Weights of a small GPT-style language model, trained from scratch on English Wikipedia.
Architecture: LayerNorm before each block, tied embeddings.
Each number is 128 + 32 x the weight over its row's rms, rounded and kept within 0 to 255. Layers, rows and columns count from 0. Numbers have three digits each. The size before them is the row's rms in percent of the matrix's.

# up: layer 2 MLP up, 512x160, rms 0.218, rows 67-148, columns 0-79
# down: layer 2 MLP down (transposed), 512x160, rms 0.192, rows 67-147, columns 0-79
up67 106:116103163142107139146115159167141045105108101189116071136179180108110197134128155119104154093088123114158165169159115122106123099212142130160142175126132151137168162159107172141170112153102152118140182104151132119169122186148156148140097167
down67 110:119152221176103107135136133126199108096112091142108137115153114129112126124095175082166139066108078120158157140086196143110119113104126098106104138116135133066156188141090125089130135163069118146156122108135148131120103112133164169086099163
up68 089:153142143045099109156160124083123016149130100098178149118124137121134150092106112185073176144158153127213102178104127160174168073137101080139128146079137160114112164120132146140140096116126107151089124114098136173134157122091066127082111125
down68 084:121108144134092067101164115166163146135154034115032107084119112144072113138105099167098104176131081111148177085144129158153119110149112093162116140165136115178115099097124123112148174124160114065153089150151097199086124096114072155150160119
up69 102:140061079063104140066125126160126129160132177186137100116139163131096078108125102059195174094135186159129118157134128125115161104058151182157098145121141095169145168160111191125179158135135176102177181112086128143093082092140142119163153074
down69 097:167146148066120097128173151082103137112123141115156163092151107156168117128162147095177185139168147087117177161081130144073098089117081111167124079094150148129120125138154180179146209106134133145145139167148098084099110135120114100147109171
up70 098:150133168090178126084112119169134110096114100133158178133127178126123177131150119101092126120097108121098147033154094126123121167115131155142098148121119144068162126117132121156168099196075126127123108123088178123111076160148174150102142115
down70 107:110090111088172082103088078097094152118143104108151120113101151096111133099104132147114116073176129078148152134138141145156145154173059124096144158125103135105138138139158142145118113110151084129110128149133126089173117071174085042072176092
up71 101:097140146165114117091132076113141133135105089061088158078104082181163092125156158129121141088135134180209124122057101139180146109069150167152123131138118089181146074154168157170092121121111124120156088088179172092133132107102135132144118168
down71 101:169137106127134107095136215093111076127080113146112116079125052184189160117145144144049106138077106138103128129086143114104121158123143141158081080106083165050200101144113143132148110123101070140149094091162090138154146129138130197124085173
up72 089:103114138151144064159113100125109126115126178150119129109099120095146130100184113132079099095113141127180112138149115131120099109117098064119143099148124173128119169166095151072117091091106148094136189138174138154138162056081156158141127124
down72 093:127112120069112163104090176118091118137144102146128136115187126060180120102121142155111125122114096130133137067156125091085107151148083085080163137119103141094134160172134208078149137068054105164135089044200105089147127098119129151153173152
up73 105:077118177153132126114094160121081155118119105122171134181103089144142105132111096173157072153132111160087165084120132144170132109083149147099106128091122110107101172097111106163135118119131143191118114150170118166081156167113074121076117110
down73 102:132119122130130161139114099121171113149099182128139152145142141132083135138106126100129063111143171141132092129136119141123173137132138081115197153128165125189188181122127148101173074165095152121081131132136080136195062189165155100071163144
up74 092:096157146125155054197149111134120165107122134095161125108098130164117166185094160114102169156105074138114090104117151191094136123129137137114069134060187095115064084126170082141138146084127160127134106112143158111069152121136235128098121123
down74 086:181061125113148234109139153096111122194109139182142141143153073129098138073123114162052094163137184152120171096143099151140146119141149135179185178157125111155104185124118146112144104153142144178160110149103059149164119082148061167085147133
up75 094:107066091150098133127146102111141144095107168167111089133231133114101171126151117062092122119160150053078160167128140128132123133168127126129112141113138103172097152178167125104147121150150120091125138127106086115183110117179125147102096072
down75 093:196151194117080093137162121114100115164167112082210127147070180158129105139107099141139109115099147182168031137148100159113108144090181114111141065129107149134128093120105074108131169088104134081106113161130140134114117110102156140095114221
up76 089:030092159113118111117133160150096187137150157169146099153223139106166131060158103112118125129157147086124181112089109111099131151103167133123160109188121056100155105131143162112106137137116055143155124082144149168115144111109135134148099068
down76 093:084086126173140115094142107082152112097040140118176123143153177144116136037112152187078146122122168133139153097183121045122146091132151158106122137135128145103166093105087109165140111139131153129147142127155091128181087148172133185132145137
up77 099:165128155139134121144189172204174108083113116160108125122137120151062093135114139154125119124143136160142144171134146096105105043147131153104110157130135159140122178118127150132114098150107141090149190103088120151163161155137132119140158111
down77 099:121138162156159076135146122167161129163123097118114113115140095192115114141136053100130160116125043173121156141160142139127094130149111154170066137082113197148121113126143165099109111147090105140134167175174089078120143115082097136116083149
up78 104:188125115097188071136146134109136180127128126120112154146061081119124099089084147176126050118143121151146120088102132151108065171175154129123107132149118119130126110127143118145167179094111101133127159140127158106122210176158132123081111158
down78 100:078148108177116140173076097102167107160107191143072100149148106165124092172122114094151151160132100097101071138053119072156126109110118158171080179112158169116083117118126154150125075160076099101085162179166114117167099095152157150173145144
up79 089:173104106146106142075147080153076151162108132175092181131098034102149139079105124135147087102129122108170155084114164084179107106119135124130090091149137201123098149137135141100101137123128149098124129174110164114135151128167093131143077173
down79 096:122123120141112130153125161124098141126135152118150126119097087144186146127080159139108084142132123106066130145179126075110097141060144156122167127144142092124053114161163146150145131138112106153122088153073086123067088143106087095135064107
up80 091:144075094147132124120162145138110127155123153138096138200057093138172058126135132109162079133161138065121156107124141114118155144149184068107150058144125143184138152177202110111140115137126042087061142110117121113144142094116127163071118103
down80 094:121112134124131120091097134122152089169144164129118121144129101142082103149120114079156107097113151118105132145184128069160092149165159122093115131117125106153152120080095134149082164125055150133108092145136131132105111145018117193159129134
up81 107:122075114144094158135152139114189183106139087120144172079117124132137130137098163151174198149139120172127120143170151111097115173127199175122126122123157118122134072154125129156109189093100137100151097176134176185114069083100068137088138100
down81 115:147067109194118170114086206133179141118193111093131145111076126163134167097128141127141120175187102119114139146100096135064129129130151058137140184104134146128094117148106133146121139120122086166112109192110151148121122063102106104106129159
up82 079:159154147115112115106140152148129114131130123148130171131103150130167127124096127108147102107122108163089131174132113124091129100078127109236112136136127154115097085152130117175112174107125148084145082122130138088129111148149109084143143105
down82 076:125104085122124152135124114127090120106099183125103124130108160162157109084130150105135154094148156132105157143107056131125094104108119083087187118112120213141090100158135122105129145135098131149167138105099150128118103066205108083112176211
up83 085:099136099152150085138126106163149195162147122177064113118125145099136104129125216112138108124180134157144121119144146049146189083141114115141091147135113151163051159108117135146129114090139169098191152139158120134154136082113145084121133158
down83 091:051168116127153124098128149136167157211170110147125135122123127083131099176134153132144118085203116141071093084125081123096099181133180121124085117163163100076088123036131121143178106171138149096127093108086148082122151103163105068145137100
up84 090:195064113087094127090096127115111150098116191098168103128129159117140131121145151133109103088186103104129145138110159133098117131143119161064151170134132083122141097172116154108176114145064143149124085164132084143203088107047092171117139136
down84 098:134095113115144136167144107078194110127102170129137096129142126088081070122086136100181164074158115096100136110134116115154108095141158148118144123105099059138178155081172086127138099144109095100146078142140135139129128113076118150126127137
up85 104:120170105115105083065122114138148188144127131141120165106153084130136126171137136116117186178170096140137134139105129183124122116116157098033144110130089160057119188122118167153118106136126112134101155143119152134154153111152148115114127102
down85 096:134153151066127088088102142197141110137067128119054123152177116203136113163179101125117149165107119138101159161115166115081183156146139111095211102123111141110061160118146140156108132170123157134149140149092101148127110143096139188177089129
up86 146:156140090146146061155138111194080140138135105134171133151174084147130183084160075161159033140142157066125121121093136096140115078110127125133103109150144139115123150151083069121114168154087095128102097157142109157126154142103062129081107159
down86 129:092115123154111182130146130070172101133149136139094118106086191129132073171131186102114204068097120202148082130149135122133147146132166081149171159089099123173086113076216150144128097113165143092186188119125124099128120133106176100138194103
up87 083:173131118122169168076146087066163068096076154122165108094124152088113125184207111111091097129150114170109134123071118191163109145144159116140154117117122133098125143128107171099142118142125141115120151068172190167108123224172141156102137137
down87 087:142185115179124194129173127127115133072106091124142118114118145135109096096123091089167118154104106135073125117132059164161148152127123114164105145076109139145129223123071158089171112159110206155139135157159098166134082168098093149126153049
up88 117:156161084105108188145184047143197129135100160114165162155086141129134123181104118101141186102070156169163089108090113157141140178130190088104179151156148145143127077115139131084128146132110145168169119074141179085155181110141134146116161146
down88 115:084145142170124167172122128151167133068095143118171123076113123127115144142103099137119090134119015107131151140120138181122124174105129132113118136123142094111151095120177117139028109113123095135137161112111141156151184150085113128053123151
up89 112:088118079143129149106151107135119166136163136132106092119172130159120098156185171101153081172188130106172165119103189124146100091110158135063108160078142106128089138142136128158133110125139175132157151071101115143109155174145120117117121123
down89 104:162139123172138160129117083152120128086148162123105126170157086087203056141162138076134131102181072167102116111107136091135142097100180140115156187122112130143096119108121141115159139134181143114128117122131105135069140115130142110087093160
up90 092:114137125105156084171111206128160147120177137100146098123104088183156097170110138210151124100134138151108157156172139079128114143075106098126136130133099122180107137074122162135075170058112148139109123129108138093159094103134138148135132117
down90 097:054102104109099113119166060121120133121121139187120166176135132090107185123138114160180094143147132136134099143183067102199103126108147208094085085183110129180125146137123074133115100166122108183140156155126152090108106174138140117136161139
up91 090:179085108091072092163093121051205114102143175133144116156091154152091120175106160172092133161132180103110173104115071118116104096092104106140139140141123140164152155130104100174162135123108181089149076121194146086142059162109132083127137157
down91 100:110107142167116077132209146114127158146096108108074054147094184162116114140133145138127105111153113128077182098087086135122112127078100179115097191113118152160124171112161087172159127171082120109106132154105116092153132144115118054114117127
up92 098:089091085125143082168061161194153098085122131142239125127153099146133200122086171136158091134137164143111161126104118149097183108184127179182119091135103147138137161097111114120133170157054111134131119187168097132093072146143139109140120109
down92 097:099120181078104172146078163131093126152096105148061119112143120145113102124148165153101151134120172126140121139144147133144160114129118066099082145081096109158117135175105082140127084026130132129174131037097124165157133123105146153110106098
up93 100:066121109140168089143110201146087136116164110083111159157161130140128089098076076167117081118117157118201097181134181188148032162161125131132148096151175191093057193112114137046136109107142085107091141150149154147150090131146154130104102146
down93 091:165093107169088117127146093138138091162178079165113169068090170122135127079136151167154163161090110118110086123081143186133194156145184102090128126125141079118135147133105156203162173122134197171146135072103138073159113129152143154186129155
up94 088:088111099113114103117133165167165113126117107110101108086067145090123109098122171115177104125152157097189160140152127109151123080181142172066141084074100172117144110132154091094154064082129124103139107072165137135159175123138149131090095126
down94 090:119184172185097171109165124127136136101155105060157159110116126146130114125117127108161168102140146097177139107094137058085150081181135101077208097080137133104190123093118091140149060113130117043129116091126139138109192140112139140088173142
up95 093:157140077064110150031094111090109097093054073118109124099144151122133085112161116130141074088194068092180125103090099152134154137107151135117182146104182144167121147161154104090191114143079104162129107127129117160104078097159098181095159160
down95 103:139132144176118070234132107159094073157124086160150146084106128149096139073131119134149112111141128146074082137084080151155117104133145169105095126134153164152125172104146138154189193121122156162098136143169121144071109150188122113163110113
up96 098:087169118130124138078126147118105118106130084164124135169116075165105117126174101169129100116143119100165131090097170139143119175120154110132130119128115120061167153173093136161134144140098103106149085114141168133138180142142165135101152055
down96 090:064069086137113131162150069097218149127184144093142103130097085171090108088197154088125128146158153107118149062118154110128170138159102094070111130165097125133139107119123124115106144096136127113163169066134099095192149138154098096084149158
up97 093:124125141204124124150156110090120140152098157118170166124170093187101167107146090131136122139143147146134135165091125166164120073097192110147108147142148174172148119113121094207153167114103069163144109198163180146115144156146140147084100138
down97 090:172099049113176140130177141074139140060075107150130162132079131145132144145098107090039103094133125103162058112107116192124134088198092122148160210134141115173158124118126104151128106090083125116132157155175131144186166183093063107082089150
up98 107:167125148154130165066156079174074094187137102104131102157148160173165148091139158139089165124158133114129108117122118139136138088134100159089138113096137166151149165154106132070135115153150171099154110074145144166170061098149112111100106093
down98 110:118153112154117129090178181081128115052194087130133164168147162045084149088144105133113128106062136101095148146069075121082126141089139105100107111150086173129111153103135111136151176156118121104109136098096139103137087129096111101128078109
up99 096:128130184180129074103129095127138153125167055109147149155123169139162145087181113122118067128140162095179130174136157107119153138135125141145106106112143125102090155156198121176109097126124100148172070094105172150125151132136133149112134106
down99 100:114117152144117097114122131180159138127149075142124047067124085154104151185138107089121113158143082093119155173149153118107153117087164107175117149106127186085102151120149123101095127104145156137117111123117137148046187111144137143146113144
up100 080:167120131148124158122143133090122150158106049143121102070115143126108091113136092136202092134168119174133151193166139138082130084106108076133144104101121125127174118199123125138112134145127103110126109181112201181139123140136073149120116142
down100 077:131155194084050152098106135102201148113133102125118101063108091173118157191103104120107111146116133149123140147111163154121094088150096078144135125146114093143167152220142162076114130082089086070053147148154210149128124139090093169075139072
up101 104:095188118111074202174142128086124138160151119122083118164116179100093086088110116104162161103141150150145111102127117161101143102103122156098146198135134167101170096149143142112157076139146140147096134094135105142093095133084085078106176132
down101 112:064149153176083151190147171144127160086149132140125118159158159161179109109126070149161176128120177174143159079149160100089134164144094167081109144098117160063133048118187175131114098137114108120098153111116079139116118124104098117119133113
up102 103:077155098152162113124129157149120163159135095144132165134179172130101182109112139075101110137172098119193135093117135188162156098146140106120128138164090128128150154102087152157134097174089115144172128075108170133136097156171123178118094107
down102 106:153138130152130191093065147132120092171089141062166145115151098113144104178135098132100130142155164169132236058121120135126152123157129156124094153076105132141152111150173148071117058112136166085168164109169119114096159139202119154125139131
up103 092:127155154112143137167138115143162135102090120134133162150118150045140174098155147140129158090122121162158139142166071088146156174175111136141106106156180126095158107140109088128169091139071116069120058105139102081137144149177145178107073062
down103 094:143093077131154209152181112150148100110135101143139142183108197100158210103177119125154115091172086133132060142120201168118165144159119110133144143098131198162085120151150122118200134135085104145102063155141158133128135145134087113131092165
up104 107:148065129168142133086154127080158127168113078160142109116187137097152187091132159115132115102124121126158126119135117097154181189133172110106083111164135138155155159106122147160124100118072181123113139109114085133116019071146113187109121218
down104 099:094122127158068181114188146158082116163142089134167103132126125187146093176084166150099177110125122118125140161106112192094137104136138164087132120129076122182151141138126121166126187130124072208137168134112118106105093140107119095150133114
up105 088:093126133181126116196136108137090178092109091168170181162133071142098139148098146084089127174166151154074183104076147103141124096145141098116102134102126113128074144140121185184152153177134148162119138122088105177115151125084097155125148130
down105 073:201142124093113180101121142131158121121140149086126153117192185129163166135105139135114059149119152133181120110115161147120176131168139138132197136085151128181164092157143070138179109084138157135133160135150118093137123088156207123127171136
up106 108:195101111092190125087106109122141190152126115103119149110091085127142118123167171122132136143063067137143116110151177137042104132152122147109043151134119150100122180167181156128180126082127149129160121139147215138106171087153151120111197143
down106 109:142168108062086136131053107085166167149107101170115139125083104091113151104117153124128087134128134106090124128149177110140085125142063130141109144149073169126142067094162131145097118115126132089099170170129154097133103150163134118075149068
up107 104:128121139127103092131124130111078179140209103089131189112155151139109131116141147164128120146073142134076132062137120099120172127150072070097047134143100082137111121127174097174086126108123108142152126127116084178139092147172073135184079143
down107 101:124141158202096166110037092187138163144129099158132117101096138108140088159152168133170173127139161096123179155119136166152153152130160084156131112125178096141118136145173124218091078109135159133155092131116095138103075117138072182160127103
up108 105:132143118096076088087143101146044136141128153143146110080090113129133101131086158134132136076110112156149103123169150188104112097149150132131087147159105164081125109187110126095088174073113110043166119179132129104221126082147133165125141141
down108 096:098168138108094174128140066071144151168119207106116093129080111119184147116072097144125177081149180154120090140138183129175114095140146166130146126120156176109107121163129155140119146119150139114147100105096136111166128145121153086140136089
up109 082:132151112137144058038103148103110110114173188168128136119162127107131113133160192083161126142055111158164102074171085115144130112059118062130149096172093161118141144095145187158178122093145126128132073110169096134179170086140114192134162139
down109 089:096102133146148113130145050101156136106097088082100139149099128190079131169161149107137112122191162120084156075112117104109135110103098143134114120076098139113156094105114148132148170076122151084114111127137175117090101132123139092140124106
up110 094:064048102098124136103143070148147168137106200106103130104148150155118135098139128128102150113139161098123184121127133122111150124173185126095125125125077111092174111120152146112100189127143165164148098059089121104153134172105087166144113126
down110 106:133153106155127143149079115148138145105095085139091124135082142102123198075060129131143118127123155143160170150163082114126117114189117114143155119146126149130104146138098081121062115122158165180098075095126139097137162120107085135197136109
up111 113:144159155157075137098122119111109060156072100163122182163127125104172139123116144159135116114171158129115134132109113167090176154189195102148166147119115126092147167114144077128181139093152088123110131136191142141164126111095146123159083124
down111 111:069150155135093084150107130066135074139114144174197164088170147120176119128114071145116154102102067150162094124151115147169106110206080087074145140159154123103147112117128151139148184077132162158161142115148166120167113088095118127117066135
up112 109:140100084137106115122144143132194141126135137081023110134157133168090113174171097176136132117138163104131084109136123164110126098108125122123140151112176134165126114136128126098136134138112100172140156058134126167214126142144110136096144114
down112 121:136098146154091106122111103174155141091091157137050169143131111177101138099144118172163140118147166097147061105134095169119144135106086116179124192159167159142087139165123134131143150098131145171117156144112118158109111180126116127088100106
up113 099:077122119115129124214179160136126090158144136099079156117122179105114145157073089137077168086158199173105139135130128157120062175126095118126156123122150127102141113092081130135119199143137178210085167113177098156144087163167113104128132133
down113 099:152112076139137109065151172135114198087097124109087170144117057123147088110088146088176100141080110068069068130167109115151155068131165184146090093147135166170169176156114126143144075091144128076116084079167151159130158114096152136108077138
up114 092:125092124098114125147141073144134125165170116134124237175129098135110124113077135147140156094136119130179136135139069156154131115096086101102079118126100117149126130103144100123092147082140164062126142112135150082170093120106124077122124175
down114 102:141082147114079139140124109097157104169162135112172203151166127151170101094124184134131137140164161169082137131114162134123155119164105163103164141158108108152141154121177124151140144116155171106087079155093120086093129162121118154155140142
up115 085:120144103158149135121098078123124164133091182160133148156132119155074091136204143147097045093094141148135129074138138124134123046115164150133146166106083102192128116178133100160128136111164106084099103203109127129127145148131073111068157136
down115 079:109113109076167148167170143135106114088083123130155112093114139123130098165168109189131140098183139218135099125153119160106145056160106142141182159176119150164138138105084094136127143083126126129055131184119129137157178162188133101122120104
up116 099:102084131090063118156130129105126109147203138077088062148127102132140128097129171124149108137128178100106111202156077183173146123047114092091093153189115107145174106138157165147111114127173109109077148138125147138112111093151043107182152167
down116 111:107138132135095107105093099148126145172138156120061090158130134144099145195099125163155105065158167062159132126154147122143192109094126116161067129097085166182169164154082174124165153188148091074146131164117092153121106119155175137079175128
up117 126:089147111136156037153144086146101137128127112153136168149172160164090110143142119165124079088104131166182131175127147125154064066083181135114108124093159182145116110101119154189124149096125114121114098124115141096127097123145165110062166122
down117 132:122155153090155059114169087128138109150126102119130187118124144165123122155107113145159119106062143164193142108117154128137081141086170147109152070147149138188103114116119107172135164087117085100151096159147208122139143123121131093065148107
up118 107:182189114090114105112149095119177132158158123134152143091133195129128118113131127119132195164157149102109084085087133113132063110170156175124154138119170114118091164129178143124152100103095131105167112117105124185150145068137109124080161116
down118 104:073108170167153170172138184102159114127102097120188105136191173125144141117129175156199111116147104143127102086182163116099085110182066213083181112153106115072104153120130111125177149149137108089126141131138133132180182106111137103102116130
up119 114:098085145127138128152051134093129124123110181133146109116181092164110107089157164111149113107164127059163156117126124108135145114121107180150196158147145147112123134109079140131149135080138123105106156183079114175168166168148146126095128095
down119 118:159134143140097095165113099084107137119083097162161167206148151147082180091168122098124135155121120036132103107076115056168150120107123145148116159159147163096151112126165113145186141099100122146098123125130135160219076072123090088136117130
up120 090:117174106122174145104141086096088122084143155137116116116080114163111067143107138145172111133158082170213149070076129157192075111083169136145146117137117143159151106114173161146169130121111146112148078034098192114048120081153169123122080107
down120 091:147173124153139064095088156138101149149127143144123131104122157143087064083138181070167150129080114135159157130128114140130103140109170131095083177066149124103178092054152066139060150175130114110134104142137130099047082077141169153144082171
up121 102:141096124052164136144168162101208118091111168162068144146116141113124125163115122178110154092095163115200085125090120137148149119150127098149132092133213130092110120070122136110112134191165109124070150128084096147093155091108174149134117113
down121 113:122113144124147144169182165137197110101140137182111133126151128154127093134104150134150129098077108105113109123130100108122128150151144104193119186149146115117147119070098110125116129169172082085067142102109058176106130105067168072100162122
up122 104:129113147129167159125102173069169125127090079118112159083064141113200132119136092103086063093126183116120120134114130083120162088138135079165108175087154174171118154124093134194159060114167190140122145174087152142108165136117128121098143115
down122 111:137126142176128162087138070102154089123115131144143110158126167145142127084066099104127080106120119075082119142162140114132110131123137119143084140108134166127116139132135138164094115135159190153131114153093102158103153148209108138121114110
up123 089:081100135116116100229089131083075111118147127111140126114131154098175107128136056146084138091145139107154147086126135115197117148127085083126175176076082134118110173154184140156097084101126120166106123106125088138179146135126121151090087114
down123 087:103155103131081115165143092126142100125161122092155191157171169164118163139177121158109125116139158170065133121122133148133146132088137116097127123054115110136132158151144124082111134097132093086159121125218084145138173088077133168117121126
up124 107:087069100122158187156163083136058057105106149165111128105182133118111132158125138139148166045167158177121158136113112103076095119117153090154133134139093157172097130058156163134156096148095111182136126099133177089105087130155094124106144091
down124 096:177164095149141149094129114057159156166165139116128175135103087042092095046195063161120134167080156166196102181115087115131136077098108154096141126114156103101093089141121175105087163145110151111103112102170120067159104081110125121109187112
up125 099:178105117165173113131124109139110137135145151084140131116152132075149142088144173122154037110161140095109147176120141112180129095158182093156083084156074144065159153166127123160091109166098119165118147100099099116120124121120119139095107161
down125 106:149116146071121138124094136152091093131138124089131158191113152125143105069125125154130078122078118186131118155124091073080122091166126111093129084127055136065104134119093127141110070171165158139132156194142099127089069171090145097131115125
up126 105:161172120121133077073141127124153176105101035127117129118104135064105131118109128153088089091143086156101152095088119113166136147139151071107158188136160098106180122117151106153176099141107155106180075154135131124137105106129190093124126112
down126 108:173116135149172098127091193172118199129122084141138133100147176106105090151121147167146114109115150119067088139129093122184146145168183087122170076135106124158171118149169146212107151155118168172142170154101135129141106079144215115170118113
up127 103:099121111093113097118150127145137166107133111115152100131151098089146156079154107109156173120131148086104217165135143100121120096135157116136087149121178144130075119151121103209106124159074174076140098150138154089167163118135146145092075119
down127 093:111133134163099128154123132075158171168132126186134157094138139128114114140098111128149085097082087082159075139108147112075132154145136156127124115077180143111096093089121160114106104165131116062097143136182129149117172150107100126121105071
up128 094:132117079093159085139128156156138140082104027135135141124131122117120139154142118102111085089157139111118098070110152092108119165147140132147119132162163159153138159145186161164151140150116156140118115146098128083162157119139124127184139107
down128 098:134144145079156144140165163170135104111182106105143091127124147128170212166143111059059109156105163159133119139124126074133162154096094133172096100156133141081165168152202118147129130108110099166163089166145105132073085060146118137191083136
up129 098:167191128111078155133131112137175126103152106187153125094164119129133155127128121078119179093125104134108183110089093181127061088141155090183196109123111120118172121155104152162186061147091155119127112186155139162128131137191126087104167129
down129 097:068112161111150039085094094117109142113141104184116152130143117154108080133116128092124129125130176130138111171154173126201143155092097186062169135095161054093077146083153166153109218119144130144157138139122075102223105157148151128102133132
up130 125:127142110141138085042131099133103135129067159128140076171077177097128141093119153135156135159165112101152161170060145115154122080140155151141109128128169067135138170138140179165114111110178124068118147118158140099127151186099085125136126128
down130 114:151098101131088137121119104147112138147152177110199120144114182154115137095140158124122189150106134098163142168061140146195135097138120174133071127127125036161125138131188102126096177158170151137142150122148118119124118166096099101170147155
up131 098:138117089191053104085128124112139132130190150184136124159119092140113169129155159145135099144117121164121131169096151138146071149171108120126048111162110090142113145151082121160136081135126084096167116128130156152164101120113108145144142091
down131 099:118170111155127126158097111094104164108184129135106097075154096201077145081112117118147111142096072127063130120108147135133090092174089148143093058125090132195107161172135174113135137160127127147096137105124078098233129129183122093086150132
up132 101:165098107103112170126158097066198090184137097178078122124092141151121186188147156193068120140120093125167145133106105109131146107119141109113105099106163147149104171107168068087161058112107192130183075058094124155112107115148194125144155100
down132 101:091154090102230113137099111132159129180149181128122171178109157137122180086095093097098122136180079162094181132147171182066107115090088155150116157141130200184135118161118116132151153123165173156127121144104097104140083127164094106064087125
up133 085:099191106100203113081159155132150117127060158077101133111138115113130145147144097093085088072085122116132146056113139161096106110136055121101139166146097179135154153136104117098117175176124153085166173119095146111130121159138101115092095126
down133 089:121179094105195114145158128096145066060065177154125084077142121094127188138147130091113131078146145116139111084096120149129085128170061120074170149115118148168135169138138131092101118125158114090096139051084162156122102109166117123070176105
up134 088:117149076117136108162167170107124112112123167129116114089150200092136100054075101140177147117086186081114139122088126173104089131075129108150184105137079129120130147127160162133184122103183152151129145127149181113105122087124195122108169117
down134 082:122104073158197142106104171113116157121119123088154115129148141061111057058105163119156108154108087079110114146163104126186080121120120152207167115197086125150118170147101195100157160111214146141158224150132151155103128084168163130135156140
up135 104:127113152126110116114177109118167141157152184141100102135145121163128091165122193083161118140149111169073114161156238155067141112102189087136130118097113151132138061143164140165150132081168146036125120159102113116166097115117133148144168149
down135 095:165146111146122146146122130148136094154122150181127150100153116137125130127120151132167130177139130111172156187165123118140200188138119117136124094122168135171091079117114081174110147122137112146158074142181142107102114066116069122101127137
up136 081:132132152087129116145115099089091100130186092133127091114132106111168143119093115162172192071157137100120127146157116147092118163195110142150033092102162125142061109171139123121102133157158149118139132144078187140147041149161133153136111096
down136 065:105148120053118101128161160119135101145130103095082135121047109108184180181123090167115177072112155110115146148136141172096158144156129125167060112113097169213129107136116133076146122155128111089113099124132211136071011165175092069087156174
up137 096:087127122134139122199164130111142136096167090131047156058151188072131100191094112100179143084116162125109143157137119088168168146176100068129121110074144122161107115074122157179135113100182120150147117073149179093087150127177148092103135100
down137 099:107132170117191130184097142049128138176124142134076123089084125113128140088069116135175135128123118135136129131102151137114112158147138109145119126146163106119130196124133113100185131074133061080193135105118153131139204054185076131095093144
up138 097:063112128132070137066128172146139134031094117110108116146095127117109067102168148144202204181096071111129157108081079112099149116193103123157105126187136152143137142198164145098149125092091142099119131080106167175120155057133134127116124141
down138 102:080141114143069141094187131078103143023156148058126135134098086079143103114191099164176162166110171132130108110152108097160080110127132141139096136179089096169140177181129143053171125102093072083124157168100174132154167099152080115132137124
up139 132:146104107109140146131114056070197084164148123092188122127139124125115130125141191098144147081102171116103074125094108155089153098128196173138168109149064115098113110136152119093149141099120149089144087089164140091129159096134104136129104127
down139 123:113152151102139143125145111177130110115112127143117081114203115145093106179113134136122083086117159136128133046100093135111179063094134164099140103126091131180116091122100154122119170102159084096181164116111126191124129164155129133188170132
up140 107:148137099121161177165107075079162099112166140073063137109138127147126140195104116104198110067100168145220099153094165100104112106083135116106187121123096107161137140119125108068087143103186105190133169115116166126111164080142083127116074194
down140 095:081106153195150069139104071167030140130117040107123093131147129175137111158144075123154113108154138031201158154119138135109126132132145126157103089133131142170108126066147156132146102072074086130074071112130108096136126138135124131072175162
up141 097:146102139096072120111150090058148111161154121057165120038178167148120132096190115160150156180151062126095165154098099110163130082158219143160153122130099135128123141093127047097130148148117119123104069122107173164098161109109129107145151143
down141 111:117149145111127110157109103108092105150088095076102121157117165117119090161085118150188113100089080108132089083142139107068171134076124154104083175114143130162120147140092178099161136126045158082168093084113086126177160139163114156111078137
up142 083:105110152111163112176143116115116108076108175142187128069161129151056174090095149179054154167125100097144083128109082151149102100146160032091103122124097108171142171143139178152130143118096164072090102115105118053136109107131178085133123124
down142 080:153162095083068150146169135181094143073140088114078077138159148137125137113191088115182106146145156114131145165076081146100132091173145136171170102100125172124144122152105133170155207120156160110120117135158162130173129080151133062100158104
up143 104:140150148107158072091138154194151109093128162101178100122133077151134119137082155121129110162189149132142162104093102126091117094193127159068166126157111097194141190071112172144137094162141149091138089147075153108128144124156146083132154152
down143 111:100190106123107050196093145181134163102124163093149111106182105158121175131059131116145130178132163136134147155116102127138159133183126205061133172125128142168131155143132155110112096124162201114089085124136120132145087149135081150124167114
up144 090:092102246114107135145111121142102118133120078129153134158143113141108145120148139162124172152127167127120113110130131158121132157103106167172174146137113089168099091141150148141135151166145159135093088131161071126133098088127158113136131154
down144 093:127115154147159091068093128133152036063160122160137100161148145111166197112093129125065147151054182100178154152132128101143163125053114097114109138114152086100087099167139151173090146166138117134119099132132087137125139121160140099141133192
up145 097:131094123099194177150158208094185088129091096173122171150112184144175197137102096110109155159185141157138147111141115119135126119147129114109175139138153088188100155083147167159102185080119153055102160087121155104105118140096089070125133084
down145 095:130103124131155149137088161086088103114079159096128178184102119102150124184106105103108132131183088151077163133239123139111169106085132175048121149161120146131121096098118097119125105111068125123130155105094096151088150117118179093093121096
up146 106:071124098109156152122091102062148169137101163082121097130165124137152114113098120130119151084104125167208123118053119153083150130099107106150131137098136119178068133096127124139128106069159087124212098076142145086103090085202081158131138156
down146 098:131208107135121069162090188147093110109054139096125101098136096155152093129167189064078138148118086152191150137137162128108128127151165100140056067033122153118141111117099052117101084141094070064148103087151108109098121074161121082159163123
up147 082:110024064090137133164153141152171079086077113109110135133130190091123149100124121048074167156166175162067119088128132115102144182162136150115105113125113090127119125130136088066169143134086079123162107089147092175186140171115107088140153140
down147 086:111152141076155095084140104102111108108108093142126108139155118123094108095125169111140121158122106076111126114191121144126161117105160150075095111071132137104119145152146100112106116195063170180113158146127189080129127090178169104075083152
up148 088:085130095083144143118097118151193082100109098208133128123149143099147099148154164050086144082103103141081119111159172077093143164153143152120106152111102137159081098086125141153159093095140144150183078109074145134166098107142087113141151165